python train.py --num_hidden_layers=15 --hidden_size=384 --num_attention_heads=6 --num_key_value_heads=6 --head_dim=64 --intermediate_size=1344 --vocab_size=8192 --hidden_act="relu" --norm="layernorm" --norm_place="pre" --norm_eps=1e-06 --positions="learned" --qk_norm=false --attn_scale=0.125 --bias="all" --tie_word_embeddings=true --parallel_block=true --init="normal" --init_std_qkv=0.0223 --init_std_o=0.00408 --init_std_up=0.0223 --init_std_down=0.00408 --optimizer="adamw" --learning_rate=0.00078 --beta1=0.9 --beta2=0.95 --weight_decay=0.4 --lr_head=0.00413 --warmup_steps=280 --schedule="wsd" --decay_fraction=0.805 --decay_shape="linear" --final_lr_fraction=0.02 --batch_tokens=[32768, 65536, 131072] --max_seq_len=2048 --doc_mask=true --train_tokens=422300000 --max_steps=5762 --dataset="wikipedia_en"
Each number is 500 + 25 x the weight over its row's rms, rounded and kept within 0 to 999. Layers, rows and columns count from 0. Numbers have three digits each. The size before them is the row's rms in percent of the matrix's.

# layer 11 MLP up, 1344x384, rms 0.0334, rows 1006-1078, columns 192-287
113:495502482483501482557495525522528529515447450470490481456501493478442550469483516506477506511498546491490479506492516508521517509531464523481505490512518540482503509509494503492488501444525439492455529481527530501536519500469457504520504515473504511503497493516525501495506561535517512446
093:529484468513484534534486487478493497513484484450484474496470531488508543503468470486501506500539482522512475498567513548512499480506437532494500510465460512523502512484467444517477460517471483453456517466499488497524505519542485478501500495527497517467494527495488490470490460558479550486
109:454448486499525488474503478491445466499499517486495500494507473510516524508499514567491523468522502529514522524492494488518481523487467539527512498511515497521483501489464519501478512520527509465510470472496509496532500486501479470524557480494495500490470496522498524464510543525492515510
099:529516526504526490524503532519473501556530464500455509524504499550455559455503528489513480468538471492472502508486469531493527536485512521512503498469476520443493495472485514468512496482497434486492492476497493478492513486473487511467495563502534525479521495447510513457494535531523524514
103:494519505500559502554477502520503516467504476454507500455502456463520520519480539469491534487538497485493531486497497473523527543493485518487513557506443504489488520473490531497461489431472494491492484475524482520495488477490467525507509543485518503493485478472526441469478496483548505502
095:525550509491519490541488474496513516473509514508488490481504501493505506483465472484542528462525515498525450528552507488490503503443495505530499522494488515497500496491516470490516499496472483483492491537478495484469539497524461518480515506524490499442502518501522535482504509491476495498
110:503493537514492470569510460483486493452501513488482547497519481489454479474479534516495517492522492514537528534503542515493545485503486507512506532468526517516536481490453544521498545472517472516495476539483488522527524483470482548528508484480517507474482517482494507476557506502513503507
104:471506499501452480488487494523469502474492460514477545489515468510476497467502531549469519466476470530447506561487505477533593509516503493490504524455516505487507509526434537483502545494503538467506484467513494513486540452509492475503501542465464515513508482453543496477498499537470509495
104:541505534499525488477449483538485503530501493505479516479521490515486489507481525499492497504530488525433512498517528460546533534488525540461510482476516499456500493543504571514487512479511490511543504487483485468494482500483507511457516527492472487447469502478474528538541508531471508506
102:501490538470492489529468492539498531493497511484490474516544514515480486497528480477563534501506530487475544507493514448539521494476505497521507471480511497498528541491519518468481499492459444492484474503487462551494485454472520530496532511517454524539501490451543499487496512500467541493
094:531488502493528441521512521482495528502508493496476505450473496464489481507477491547505504500472497494506495537525497481565495510506438518560508532486527509518528502488481503490505515505472484506500492520495509491509504531471498539522479478522463531488478524468499513487553472519556487513
093:521505511529558530503506460480448516485518504552476469491511508502505457499519491518498533468516470478505487475482478541480474489507495520517520458511488493527482470543488507505447537453504494456530481523483502441536497526503515557544502492521497466497474518540501510542499472492522490496
103:512544549541471531464455504508579456522526496495484526491512511504445485466500548548519507500506526484516488548552510464532510559487474505498503481547504456504494499510489521485532507457518505515482447498466498490523501488492508463520498483495525469483514521502515486480510481448528502485
107:474537478478513510469557511510513520526542455492491473521480493476480506487504492515462489447486491462480507551510512494504532511505518493554521526460515511530459508512504491565503516480504497471516525497477507501444515490495469494482492488462505502519549502503485531505478483556510539472
097:463521468504512512506499526534498488486496540524493537500522521469488493482504504550492487501517522488508494493489425446482519455494460503497529545471515479502559495493495480477500472512521501510499526502496504525493548466505467512487534533523562485489492515536508515525502493529493534523
111:511528520506490505513486493518512543480465502467475524497491485458486491463463477490489500494508551496501486490506545512506491499497462543550510514484503504493520538525439500529498487495499496475508491477531489519480531501505517513504483516508523518485500495535489504441526489540488515467
100:454432520493524474542481473537531462535532477479499438474534498503498500449493454491507484508511499491493481495542476501491534503493465511460503520422483517531478500498485476475459546471489522436517502520483504537505487526523483491543492496482519471491487475495531495495512480514538540472
092:461500491454566483498506512457507493490511512470489474516548523522531508497477481486455482461503499530497521489574462512540522510478525490532485509502481496465468527465512530508471552480537474526435525488474488494494489531488470492527535479482509521515501532469482485517488540531467507462
084:506479548516486504501502472506547496506503505482475472509509484505480481517482513518495513472498516498489528507480456485498517499492524485534514456487508496469494462437504498501488485490509497470483467486541496505485515503514482511499467507495531502513481509502515481485486499520502492457
094:493505519488527524547481499491454517484507519484496505508559438483536483465495477503502509486496509494506473536493517453478506486482492465469511510476495540485472504509487521519512543476505469503495469492467489524566507544508479501460507526523468492457559513495558559489486514481505585484
098:507461509483476486529498507559522481494526526520471506514498484531528505485463507482485507477535511518488490499514541510527523515531506441528480530527531509468490487516482477507518512449524465498505491483507514497505499509468492523517514503470526501495452508501483510507520581533498535449
103:499506518495563477517514448521511478473500524491499523439468530485484494505474539538474520483491522496520517476462530484494524496517495500524511542478541543511492534486511482470506514472518519472483439516512479519481512479518489495548489492495499539502492499513524535495489511509547496518
097:506480501446495523509489506480497481502544508560479484521476469507477492475490501539486504480539518451500460521510475541477545481497560476541512506489466478473510503461482479472556480479507490493517514458482492484469520502450477518464512530482496504527541536465529507454507532540546510483
095:485515481500503511475471467496502497506494497486473472495532460509496477494481505513511484474519502475467540554470515466479524522471497544505522473501494499482479469521468503518500513483422509504464527489468478493532504487455433502481514528511557508484510493467477533490465475556515518456
108:496513499486513493508534501505484493542525476537480504477541512496475483500491461494478492444493463496503532552515452490513518515464466526518515515481494536518529481494457499479473484504502449418567540530508504522478538498475467471482545476508530521560492478475473549459507468532528511542
087:512461517525533497508532533475509483492508467450478499476522501464531542509493488522479502463529504494489555532511497539518517507517524516508505506512498513500475497472525509500504517519442479490474459454486527470506486511529455497541507513528518505464510546522436509478491497517448516515
101:485526486491469486479477476509453512511500510518478514488530517488535482483498498492540532497536530491463467499510520539481542498465509487464495491433488474465463463496479546494505509462465518489492476495465480506496500500510484502500517531457451515450503535464491557514538496517519500496
106:473465505514501479569475491518505524508521503489470498516507462470456483516479538532515532480537489509476469526500491478524517537517481485508512507452497530483497493518533480530504468508492492475518564493486537496511499445512472543475531469484534563497483524460501526518480472514492537467
098:475470489491506482506485478512545489506471434452500545497524499509504494487477481511504550439498527511467514537507499520545453494457494541492510521540534519497528470475492549494510495478548482478493514454517487489481539495470491532528508506522485532453498494500511508478498548521509505490
094:512492542485553450546466487503489515460510492505509543493510532490484442453479521524514491432515525497504499530519521454514467473521528501512522538480490541530538490522524513533480549518496482502478469423495510526490542487493442502508524494489466506494495524475486563487489491520526497497
102:489529494511509508465478503561465492474465512479504521472487512521500478485479541526460508511531473528480492491477491490477536529479506489547504503452480520489517512499514516489464526474522520468505528523491506502514517481501475543493492510481528528519492519473549490495504534511498509438
104:531481539490519469511511462511478519460538449505486500462473492478497514500467508495523550482538492492484495500470522504481543539475498498503500504484485516511481538489537520495539508459458534474466484528453515506521500468461472486470488490479482513463531485475529492498524544508491506473
108:511491502501526484508505492544470460545540489517481480467497495496422479478515501552491502492539480493496534472511507500462498508444472535511510524502492503504543545527513507527510508487470518524489485491484513471558523494489511507495490478518500508506518501502467553497527495485474526493
113:525492471463467502528504506520502487522520514460485498537533479489492488490474487514496495498512516467487483548490508510490516510530491515496520498490453524470521499507449509468468527467501538501537467483448539510523531466446462512494555472450527479461525513543487521465462501508508531541
087:539508477455507500526529468521494539493501487519484496509541475497494524516504527499487505467487493486524464556511447485502531533519468544493510496525479530508492506462456517516529539516477475464501508437488551519490555530481479509473497507486528508514499495483466479496509478530478524502
098:490453517550464536503473503541516450501497499492497514487522475472489518495466516508478508492483476506467490479466504489533506560515529475460506488502533489518495496485525510532486490499503519479515495487475470465529496494485524509485516509484511489477529498506553497514502473516512493457
116:480495531497542469532500506468515495508482415495491529511495482510448496471521485489527521444515498492470501522521479568546529507527496494531513560484505554500526502490515507518441526486526488488483491519461517547536486501494468494518509495518508505501467493515496527477491503506507500471
089:514465496565511496500478503530522489483497501472486502489465467526496492523465506484484547484522479515469520497472511501486468549474491494551506524441470509486519472473490494542521531523533510486500511455495504426509501474489487499533544471472517513491529513493501556502445549505520497514
103:487481536438483477540481474523498530462490531500487494492540522488475518551529480528523492497533511462524465526498506474520529501508489514501502519514512497514521495501471480489551524506443499494500554471486476543525521487448483490489511520471497509458522511517522486525509501495500538509
102:549483529469514528496502501478485489506500500507499499470516446465511480497535487537526513488531530498515533520473480540490496526479477505474517524458495519470522497482503472509519479477473453474507505460494531540487503482514469529464502482481554511520520515499507528514490497505512513511
093:521471493522478485479512493594487489488515475479448497475496509482531491488508526530491499502496507521460486536516509458490495508525523516507510505515491506478465524504463470515472498513524479474526522518497470507468512498515492520513512526453520504532530510492526520504477489514516542476
103:532529500522570498478488506501478494491530445487477524450530479527541540509483477521493510492472464476460473553476511488521502526528492484475515512539504485496506514517536515562472570481487473502513541498519479505498514475496505478475519501485494476518499510472497504529481517504528539465
104:513478479436584516475477499523504509526526495503481478482491517512495480438509504488515490483496505478460538507475482534502498504528505490492507484463473549510509498460518520499493466479519487464519501463532506497471510502478510522490523489473522549519525510469517519482479490467520527475
107:503509486469511502513524456543505537482491500531483505471479493495528508505507520503477559479486525501508523500527500524497505505493459505485494546481508531534513496530501494507477528518478501471497532487498490531469507440492480475536477498529483496507524498468503502496493516543501508494
081:461495437475493528505514491488524529518496508505493455467494456484486494489524521477477526487552510521466542469453494538524491491464502487486528505474496500494547475525507458508468515505488486485510522492529516487517524510525473538472502446499538492537492505501497494513489509502523529520
100:470472493500483481522547471503516479525474472506474533468500481455488474493490470546460514476539514461520487496506499474487514492504507521470518519511510482494468470497479519436472482526544458514496521566471491556499497507522497541542500563489550492488518519535465515518469480488463550490
102:474482541462455470527518500484524464500500465533503513521481480505496462531497494498487544471527493488461490506501523503529511489486510492551520538503485545478525468514490501528503540526508547487469511507516547488471507483475460508503535507523484471490476534484534499476508543510509480461
097:505481520534546498531505463501526474469503449503510509522516510534490536455526490545554506440533529498478512540498501512471503532507482531539494527507482512497516519486508508519479540505469487486503475441464581471536558491488453467484497522479531505479531499421470481467516496492500490459
104:467498485513519503527535481526521486495508518487489527511506512536507480497510517465528524499496497528454499497546447489470510510498446472477516521478504518511533494499526470482470484465515519518501523492503502511547512473473481477488521510466514506487488537516484480493516505501470548516
110:455485507541516492497477444510502535481480520466465529505538480476479528497495513500503506486518512445497488514445520490560491538519498533491500492488482500520497534494450542478469512492507516470511487460468527491517513524502490470456496521465516478493489517521526575492486539536509514500
108:481487518511487473498502465529505488494527490514460504507509538460538471514487492527490500495510505458514506532491477455466517490524469485491519555505522483470499524508519531488465473526495503488458468483451533491537533487464498501521522485494472478471525496520517478485522449518540509499
094:443486512488497506501524501493495531480477518455493535458501499480470523519497465533508496461519492509511522494526456505498437467534456500520520481514478491499494496527492532551557456530516473464530490506471512501486494513524504527511495490489503463522478520449498502519520482503480539513
092:487533503501497508489511462477496516534507460536448488462542517461482510462520531513533493501514521509451489477495527521486485466487544555465504499490508505526484502530471473501545532495501475501487503492545492466482526539511454503496511528491479473497475502509461548479507508548473490516
096:477522500483510480510537487515474507498507479471465498474539541453495506483504523514484501469491527532488536532509519464497504496511457567469503484517514508531493510515466517474490479492514450502511479500451482564489547504467499516531492500457478495499540510498514507481475475530478510442
092:491491474499512512526496449484519486492524522510484457461483528473503465457483520515532496481549526490536536514543519467511527486521507509547503474491466508516492523504485504481441482483524478486517497497508538457502491446516482560485534492508538525519471491493512479490507536536531539507
109:495497525454530486509471509514464459523510514530482481523515459463489490496488454487469557474528485458504465527487506483544512524514449528492524529483520445490476479478515502509523506488485492461482519512536463522489497487490449502482501474513496491479522483493476516515501547498512525525
092:495488499525497468577532480462435466558525490510486460478550527471477497481508491468525508445504523511549479500556481479484514496475481497497515500493468489480466536519510503532500481478484521490523481496484517531533501486493483527497538530478503541529504497472503551490550475534502568495
098:534528516502512509477471474499470523546463456514478430505514517498462492441474506502489508450514500501491496491492500521515530511486504530482504487473476504475507501532502504543478523492510486523506475511483507507502496507513515502495498488491481490506506506522536468474507483520497490496
101:486512483519537537515485464499476519493514528492481545519542532476480543485499509511486524468458470521483499490468508483506510470487538497480493533496490537494507472533527512487503550492488537457499554498502523497504530511505499508513516504532491486502459502480566488503478517478495498492
100:472534499492547503501475454502482505511502453485505494536480532487488554499480514510525509498537529510463474537487503525527455495481522524492510541501525505507500500535489494508515520479510478474456479499498518476494509485468477480518488545530490512504551518477471488495461514482478517507
098:512491543482532508496518480497461501507513490494488519495482526461481495505513465441536506497543475447528479531496467487491482513506467529496500470519498524501523536531516514476477492500502522518520523528497573455512513509522515521505499501489524514533513509511534509515480498504487537499
109:529485470501507510541488511518519494563481492510483514483511487491484458493527482505494517487496480476529555549521455515513489510466464508510513459483490512503497483512508551492510505482533498496505511501521473509487497440485459490524533501469522510494519510511504495524536469492537497510
100:544460516513490499514469497505510534501553473507481489532544484507490495491481488473504476478514500503506505509483504509457460530508490482549501507468501499515500563491462526480475459449536478520473543442492512554507514502534492487564542479502495509460482501491540560466520500517498526448
107:459449487475483464534487472497520535459477506472480516458472490486505535517474483509525534473515513462519480523469502503496517511529465532495528492504527503509478526486514549510519547508475464484528541501509568537500541490462503509502480512529504503503507511480525533445459522532473529492
102:545530499505502499500512466557455500526455482516477518485517509534452537468481484481503525505532489482454492530513484504462499514523477497549511538455532478506536509486503510472471554500520478486505506517540471490475523535468501490488527506442453500473508516532509461462490523505522514512
100:472559478512499514508502483478470528463493467522493505486494512473488504478530529477474492442497522482468481526494490501492509503532517537511519525485489514479514506496486471526468502459495480485527524480499508531516510501489490486497525539465472470502460506489546500522483479540514566528
091:513537564541529493534472470481504491491508528461492527494494597498501455467510548522502545507535490491520472499499479499479530502486471508463516487512448495530489513504478511484491509505485498444505517498484496491500495497491463493518451473490523458522499536496529490510500504476503535492
095:521548523477490510502506434461482467450475512508476514485502531491480458496491555494538501485514503486526537516477543456568463496464522480430504524490474495510521513515515528491497500506485508508473481513465528489489515517483496498500496507483528493508522544510475509516518496481479494475
104:535443507509519458532459479502515515487485509472487504468472518500489503487451531518511501459520505517487532502493529477514503530510483524558512543526443514506482489513534521454534460474501516487516513512492485526540501477487426543494515526507563522494500464448519515499510467459441517484
104:463481532512510468526510503532527522481454492518486527480516516488526542483500476516480506494534499552499530499462486513488494487505496494537509521533525526520493520529512528445504508462512500492477460462497471493517553497502487551479527494481568560506487535496493481509509494527499496496
098:518494527504502525472477462498481522492521486474470520520490472484504523501451480524472512484567529442473517496512514503470498506449487511525494540485467481494508509519497501506526485528511509510495502485462499483536542485475523482463552508489481487479509524506503463490478496507478550463
099:501562507469543504523535454516492488533530499503486520476550557506479455478547511490479536447497552515513477457484477480503508505504508547472508521485460500512477508549468506493481515456503511472468511506477519512469500538517520532494546555508495522502482492489495561492499504514491509499
107:469498478498543445510501514512455526490509460527495506544505513496469479492491523484504585484496483515463496524522444496507476505503475529492508523476501507477510541501465507479514530457503513498511505482462511496510509469499506516482533550491449510532464500509540515465534520528528524539
# layer 11 MLP down (transposed), 1344x384, rms 0.0325, rows 1006-1077, columns 192-287
138:493524491526473484498519500504508528471527448502458501497523496494550448477483521458496504486510470543501534491494450506511475484486464494540510489496488528467467486454527522518471505501496445532483499482536497520473507492496467528532503485487454493493491457482520456479489561531458493458
086:476531530510459507510502487509489508500459525540482482489518479504499534517499495534495530479492538457508502455469495496479507518537464506522505444544499473504489507478507496473518487440511482486523472462486503485529504477556517508515491507487469457528524522516469535446521484487524481469
127:499485527473527553509462496502458467494504495522532511492478506472502493497513478572513519477457490476482491527498487508483501549514473522476550475508467490535513495524499492446469487532525475483515513490493472500513550494525491495468539515508531542513506496482526524470480451523499526498
099:504516475470452479534503495505550516466522471495505520491492460478458529481531486523489518518498492488519476496512514499544471475485473483508532483482490458476522481500508507488495508477562544501511497472523493548482512467468487492489448484489547502463511510504478517506516451524518514505
105:501492457535546500552509503535499489501478458518473485504471513482486478472502517485472495467480487519500500474493509473514506520525521470513491497490494501531482515499513452524514491447507493486464484456495477524473479467468474489514509486491563469483506489503509440514543498504505474511
093:518483502496501483506541513512494488503465491474519473510489520494499545488494505462493486514510541493469512507478488441524506494494527496495506549507503520508492469537442504507504509514520485520522507536499506542518479468488488483512509499511508505498509480503521510528502494478542469489
117:532537515478516527501490474484460464491542520528472525495491478452465492455497528507470512486489461508495468490493537498490514557501519473461480479513521482498483547509478461526461511502493497485505502528522493491475519502472474463500464485509536473523491491487522522470515494472547505514
109:508517516472426533513493518499540487489538519512515470508506460483535478520495470499529479496473467490532497490437490519506466520531485509499520505505476490516519505506493494474468494564478534500513519496506489502501527518534491515441542498510468469460521502543476500468481486533500548528
102:526527502526486521513521474496523531484465469510528523499506544465474471539500517511515449564448484550520528495517497491499502554516466500489469475512488532511473530535488470509509496526488499516514470528486498511469500509513490511491480456513435494475485499528536455520500498476452489464
122:531510485501505537477467464494531507476487529525450531504526533494473489485530495511491557508489510455512509517530530490509547516525516522481473504528503496537487529489517504488524480514496521499501490498494516502522468473490551524474476512510521528509538505482505470533494476468483541550
096:473484467563502501564482482489487459495453476491483527518470469536505454490497518479475509499487552524508510536484505481484529477477511466464529502541504500489521495476497483480519527482534467503488454522472489473540460494515496448528482489514456494505509493510511472519573493463481499499
089:490497477499503479485518505554498489527479505477514465543515489509504501522498504542472464479479511532485498492492476462508510516484535468493515494453502509526564484512517532457510515462502481519509478464539514520464478454489518484471499501489476524536493516504533517516452522489507510475
103:530492517484472507507498490493518490496504496516545474498522517493464447554475487515528520516511481525505490483510513514492435490455494505527508529467456536486494480491466484486523486496492489487492541468520513490499547539469555499507500491512493460516523510469464482471500509478520501499
116:458469460524508497491531481518503523503496520549503451487490483527522496530487485485493481511486526498472515491491502480497544550535537504533488483515480481532492529476506491538545537501522474484490514526492498487469472495518493528464480547504515496528499501538494515548463513478487539479
097:541473509519496482510507512528496466476466463491494451537496535558494506504498531502502568508534518525565461498542484482496483500462552531502503480506500475509504545549549538543475549484487491489483460479510503525509551494490492504546485466468526458505523514502524483512506504535487515474
118:524516497508510526536509469454487469500478545468511500514504519480470521536509442446522491469499490497479486496538491538555497471532504520519480503469491528498475502506464477533459467534496538507499508466493478455471527478500460499494545509514507519485477504512523496505499528554471494515
095:514524511512520508480494493513541476491440483532557501498475478504462508500486491513453493593471550514513489486486475511523489488510473507482497490501526527512467542476468499498513537469494508488478495529462496493544485500492487518472510517541537458499498464525533509493527490478504446496
082:498508564477517529472498492493503475516528498438514512512489545498503512495464507465485459479515469507506461490480488498503540510525540504492491524473479511501545548474510518512491475511450467525533511492505477517565517513518510488537490524540537487530518506459487540494500479525478455493
083:499514492530543528536470478484521532507490539454541526470555515457471541517556513469469519512495527464475542525497556478463474498510502520480525529519520514492492512519464564517503525532495541501543447485512496463527516451475503475489465527523546480518496477512521535504501493489449512493
084:504507506490449511547513496509528494497472509477518527540533518485472443549502498531463525499464521517497524510489496511504500514507464510520525531497545499523515489524532520516478498502565533499497496518507510530472562493436504531504487452512508476518527519518512499509525473470499428499
094:505489499426511522514493482454460498520504517503517481516496465547540508482513489561473501541470510463526509488519499509488494529489521563499515493448463502550498518485496503484506514540498521510503486535447479524533528510534492491524478503481516512532529522508509485473513448487501546495
101:464507479529500503529495551512523451486489528508536559472502528451480492482497506497510480478522501539534475471503561462455492526534494532518514521491560497466501533526489505494513494509510494496510466516477455517491510506528470514535468511479506520499519477514520475520483481473535505503
092:481495500492506514481495486468505486494491557515552508500525491482523485487535528525506508503478519525506535487473504486497520449476522496470472505519509480455523477474453494483487506470546472495462523497493531500493502541565486495470537505464529548521441478534503460532555458472497477517
093:524503505472510469507488522470538538436496499501529487469536507533457532527502484486512516522515464446515514476489532504479489465494515472543494467475475499515514534452499498482473502501506534497549490465549504506479503489531530507506485510493477491486488485490529467479531511517527482484
110:462486497499472545526503496488505483520485508499516480515512483505497473494497476487538473494487478491482489528531499535485480561513505532528505486509485517477491520520480511525474477494513491497529546594545495514473518478503458459555503504559486474497511498492473414475459476513512541491
077:512511461493524481528493497505483504504533506521506507484514483515476438490487506495464510502501528504529469482503465512506510517505475482521498514488484493502526554488468453500475494507509481522507511529529484514481544508486525512506457503475491471552502496479543513532527527509550440444
096:530485536491504544517516515485500488485506482516484491499502520472483518506470504481504536550524512490490501470533495548456461494523493520470498494480511481529447540486485505478525498534522553509507515521526485510506520503480469459511490509566505493491495482494486501518508491522528469534
117:472522489441478521497523505509520533495471513535462473511510489487525510540499514519474469492495480484505516500519473488447462482537510496497495484558512513480472504519501532511512489521531496549501488542505522491521473468474516488517493517488503471521498492503528508508498477494512505463
097:468473487531477504484538523469544522532494494466591474492491450472481490490459496474459527500502485517523499528505475551500495523493501559489493492510519461513508512452492486494518476530495489519464518532503500506434520523480499465510521462516487504514515492492526480447508473478473505509
087:485524487521513513464496448514492477472493485438481502490530481518479503467490498499489517507464504501473471519486489520522535494496477508521464512523490518523467515511459522518488478522532545491497506492497471523506503511501496510540480512467502506516495469520494450504504516504543487507
094:502528499516473535514498491462482499521506514525518547488517492502467505480536493527495509492497513486483528469473490529493530500524491474490474517484532493480519422517540479507510498474484484473481520482472576468493503534483510477474509501477519486514509489523474520476464523535471495492
103:517511515488516522463516509486512483517517479551481483541503502507527487478467479519459461516496521484496523442514522533481520559531456509511502471489494531546484517531522510482494475485534533479525525520517418520504507475463483530484522495516544544523465462497474479480487493497482490485
118:494507494494480503487470508500499528474485482491497495507502516503537534495475458503489495515516488512511505502465544460476503538502514456483517523491540541493544506531492491515456540503478512549519441532541490536486510494514475484478505485542461522491531524477527509515493501492541490502
122:482490479466512476487528467519498506500510487500471474492431474476460503479489505509461517515497495467488498508524542539520512495465457452499495466512550462512477501504495520553513484513507515545499464501543434501494547514535518467497498500476551491518478494503489525507523488489503509524
089:531502508508506507509535509508560533502503520505538467494470470518535465525531495533546467526464482513504485503513468533474465545526495512474427462541533483517470487468493467531534487518474519490476516458515512501493521464552515476482443487541488513514504494503489457467481509500517518507
094:536495482484498497532565516509515465476500515476465545497521448457499486499470545495444462542515498488474502500545483503495501535520490522523481487468497459526483472495527512498454512477477522508505452515484515511498517468543469498484474491519498492544526485523524543509512508482536493530
103:480558452484499502532523495481541493489509505488508481471443512534500482519470496467494477486511490530495499476480434497518464505498523531480488487474469552473472494496485417501485508546494497529498498530492483508481527518512495494478505496518515528483541481524475494474476546509505475524
079:493494492416494526450538526511484506489514509487565510498462492485516492457470495511501507486515515488502515472512487461489472516478514517508501466524488480516490523535481513483523474523564520476520499502529511564502496550543493514482533545505493479477483494533492471514515478480505508486
104:485562489534499467459499498489484494519493493519464511472480507535465527527510518477499493479488470501493529504483470524534499517518516433479488482454517548536468465478490495490479488536493497518488494506501542451526509543480524530485496520551507533484511480485449499482513517519479487523
114:520521521495517482501454523499531484521481481512547525488513528508462480459514487541536528526530512502564477507523493514445491481488505471515516483486538502528471490480513476523505502481477464505490453503510489488474488464484533479492462484474497521501514518510538483530481503509472485501
098:479533533519468469522489471471507479525500515483522513520515516505456491493484536501489539486519512543510465518492493504463500493469508457509516487462503464481527463533504508480534500457473460495503499468494516488546476503509519466457494459486472485479510480445495521523517539479503462491
103:520451480543481508504487483516504489458551544497458518541466472485507508522497448473501491508552503528489511497540494491517502485459486474520479476501499527530489486437492541489511516518471518478476536539499520522509482513519524543457494513508447492499463488491499515504515554539498502479
111:504457498537522514531508484504515494506530484525492543509430519551490537502466480505486487499504519479496468472513564518477496469518476479510508533513482505528480534501435522498474470502466495489481465514520509494528510504535497479507503493537571511515505487520534472499498488484536518516
105:503472483478447480488506529497480536494479482495511459488481488517530544500487515497501533519473520477484459557503522492505489480473517516500500513501517531492432488468477467493494515498487505482517491543532479490524552531559501516493525513524467497482513536518500494517499475495519446450
070:565519544535525492484516474528507518469493503513527518488457517496491517544479544504483474503495484469491504500556554513499514521505415495518481492503474483476490526482517511516493462473490499474488431486532486517501519501461479537537487504541467508458509502515501462462520512470485493481
105:511481518522483526522456489498477497501514568513450518484483462511501486537523508489498524480500509510525470455518467491494531494479497471485492544481508451578474473524476482532479482522471525488515502483515498528488489482441482515476515533470494480491526518448517481527489497466497515505
098:516528518454536504519490499501520507481492519503507506496509509525517477470483494524544490495482529511484500558540451496433480482522496463475506458466481477497481516501500526490534517483460522504510510543469494521528512482494495540482507458466492512481527521552498475491475493543531493525
103:497519515524523496497493476479536517478503466480513492497505524506496530502489487459456505499480476491506487534538509462507536529530487508507474500482570482540472528473513507486489473511497566483483510510502516448490532476511531513453514473505479475541506543455495519494535455481460477515
112:526499532489484522495538480519542517502493480496470522516462511491498535521480476483508513502460470502528496468508494510505486544489505466495492475527532440515535461565434540500476506469493538468509506498515516523499479499544490491466505496504486482532500484540472491491490496453519551546
129:481487528430495524491524492476503491482489462531470472553500508485527516449486531512473486502510490484496472529507547487520505499528463533535486523513521508517497544477515508538504488530494496480479467481476524490461508516491514528491483507520539479488522478525529515506512538478533544499
112:514490506491506489497504523514460477463494493489494510498444508467454496488528462517494519496478510471534496565514508495483518489495556504454504507520503494505506500527503499487479481518536503520461527561488521512522521490479466481517491536478475491495496456507515552511486455478480452500
089:493520525549466507499517479502464553509475461508496509494465479518531542547479504479481481475485476488449454502494468496518456496531504505505515500516513564517503499478512489502480525491495550475511463546487526493528493519448513454472536466512491501435518497555523530476481532505515533486
090:468526475535452461540516516519539501517492527481516525539512485493522489493533538504518462537559466512526470492520558494480470513514484520465500486443467480468513479515480508522465540502500541471493465530470465559505420485501468501515538531472492502498480447514560461497521496484473514461
094:470480482501479526512517485484490535468532524545528513516455474510503478535531437469462555486517511483548504494447490510512498496506514523516513525499521520480477505469488484528522503530495531521491493532493526475525532528514528502504513487505510489483515495536480504520501564486513509502
085:509523581472422521468517473488502470523475496507488470502508493508493545505476492459508463508457512559478519423492531481481512541508449496485487543498496512481472466510514485477557480540474515446460510472517480500525511483454526523484473507526503487511509507493556524480512502491485497512
103:463504490518480526513473509495523480548499540480525514514499486557516507514493470465458500486470502464446531492473513466498541501535497514504490468534510513454477485507544505499478531471498532490514534557461501519498503526531452492482495493526494502454536500517527511516539503468484511530
082:492527492543459471484541476514475474509476507485451572539445534494499474479546527531512432556511503514494500495511468497535502538499510509500487490507492478514452504468494468478538495497499477471484484501504507497466489518528468527508510494518533498477526495503470515551479468500461500485
089:492471527500456511500501511541569486470474512510474531483468502529489470524449457428505433456466492512515538500509499494512479521482505475493474517518526544499487497508530526516535511466500515476457487505505530461470502526517496494468485489501538485508485532488475521512535522519502544504
103:529533506542492493501503510467506504529471513498540513450514480485493481514495477470500463488555490503540512487529464481498478509534472530527474516491485504502490530467469508549493484508482497476499471500456453520501527501476520530514498513496520497495485508518468483484461475499467497494
093:519529548452488492490534502504467473490469493489515508509476492503483474510503487484483485518518479511494465486481548533521505494445476509496501528507475516526502521527489521482530450505496538489491502483515483433524525515437510478515454481510504483479467532496438483494509474476496472471
101:533481527512537478474511493528536523496478476472435524498514532468536534509512491498480503486448456498518511514559551512481491453525495510495506507507519536481482486484462534476541503504496502579502514476517484515486519497516471499511517493527474509483486541567508467451501474524472522482
103:541470533478485535496533494496514522497476463547435505506489483507454491481489469474481539481519473490503498500492487519497486527508501539526480480539480486534492470560518480525513443479519527509510491530497493531507471446536471461521493542528497499498535468523520511519474473486534492530
102:506489477479483501455472539441485507506488459500393505480483472481501455522486492473513507490466490472533455512489523466461507518518527458460518479463532514537537490498543523500505518523516527541484485455520502516466541474496527500540474471491492508492509517471526496499560484483532523478
114:536513480503553497492512546481525500527489513469514458472513482515473544542573506497494498503465510489497527537492529495541465489477520503448500454550504474447532483523502509489504525459496511537498493507554502485501446470485517517518497482500517504525521454505533489517523493484508498506
110:483502532488511493496522513585466521510489478520473482508499532496462498475487483459532489522486521530505491501488513551458509491508474488507463562489511493540497491531513482488538495494502505499499513503477492505515513491474523459488492544511484471504480495524494500534475519476488470489
101:499501483498505516484503540507502478510530519521500478507455497504506445499539551510481469502522503450467516463427507478496500477477506515499493477539497485475494508452497478480563535484534502536519496505480485506497513512464518504469501552505565478478541515485479495514560559482505566496
083:514492484523529483471487510508512476468508531535506523495480490502491484516475509491495474496473537481491467533506483454500500509506497513502471484488477516495525477451538453470469474504468522559474521477450527526489472456539511490476521508532501478484474510483483498499440524470530456494
089:480455519474485528543522518582474499539523464445475486480484510497429534493479480503468513494466450468538505491507539519479500486490483493473502503490493493518542478562483513526463510478502467475500527529524547511513484479512502557559497484515496494466519489504502501501480499529508518514
099:491485554539474509525461473537539514471515489487452476492475453501486521483514501511508484505492498528545497505479491487549481497510513536490502495521469483511465525500497523486525480466511491474492496488481498503524476492482476465486472507503473506504451496512519530534497517477491487495
109:497515504499522539471479498453499469509520500477450475511497517503429509484459503482509538482497446466532526485518524481499532507469496511509493468483465505516505473493518493485501498533539506509505501511545477514480529537510483540533482471472532499544552492482454488452466548520490523512
096:487519497476520464493525484518524441504518516446498498502477548495490466485496513508512560507472480469507537527500495516465486500495511491542488527437468518489450541473489493447518475513486477491510512525494480511464552478547519490471498502528527508472535525532455497492477536475471530540
090:524503510479437469508502485480527464480471492509502533497483487524518514501520495498507497516538489528460515494492454510439519498510508465456481502503531548545501481496472457510458542503486529525464472532526513492508501545469461461481507484479523485484493515511512499556488500470487524547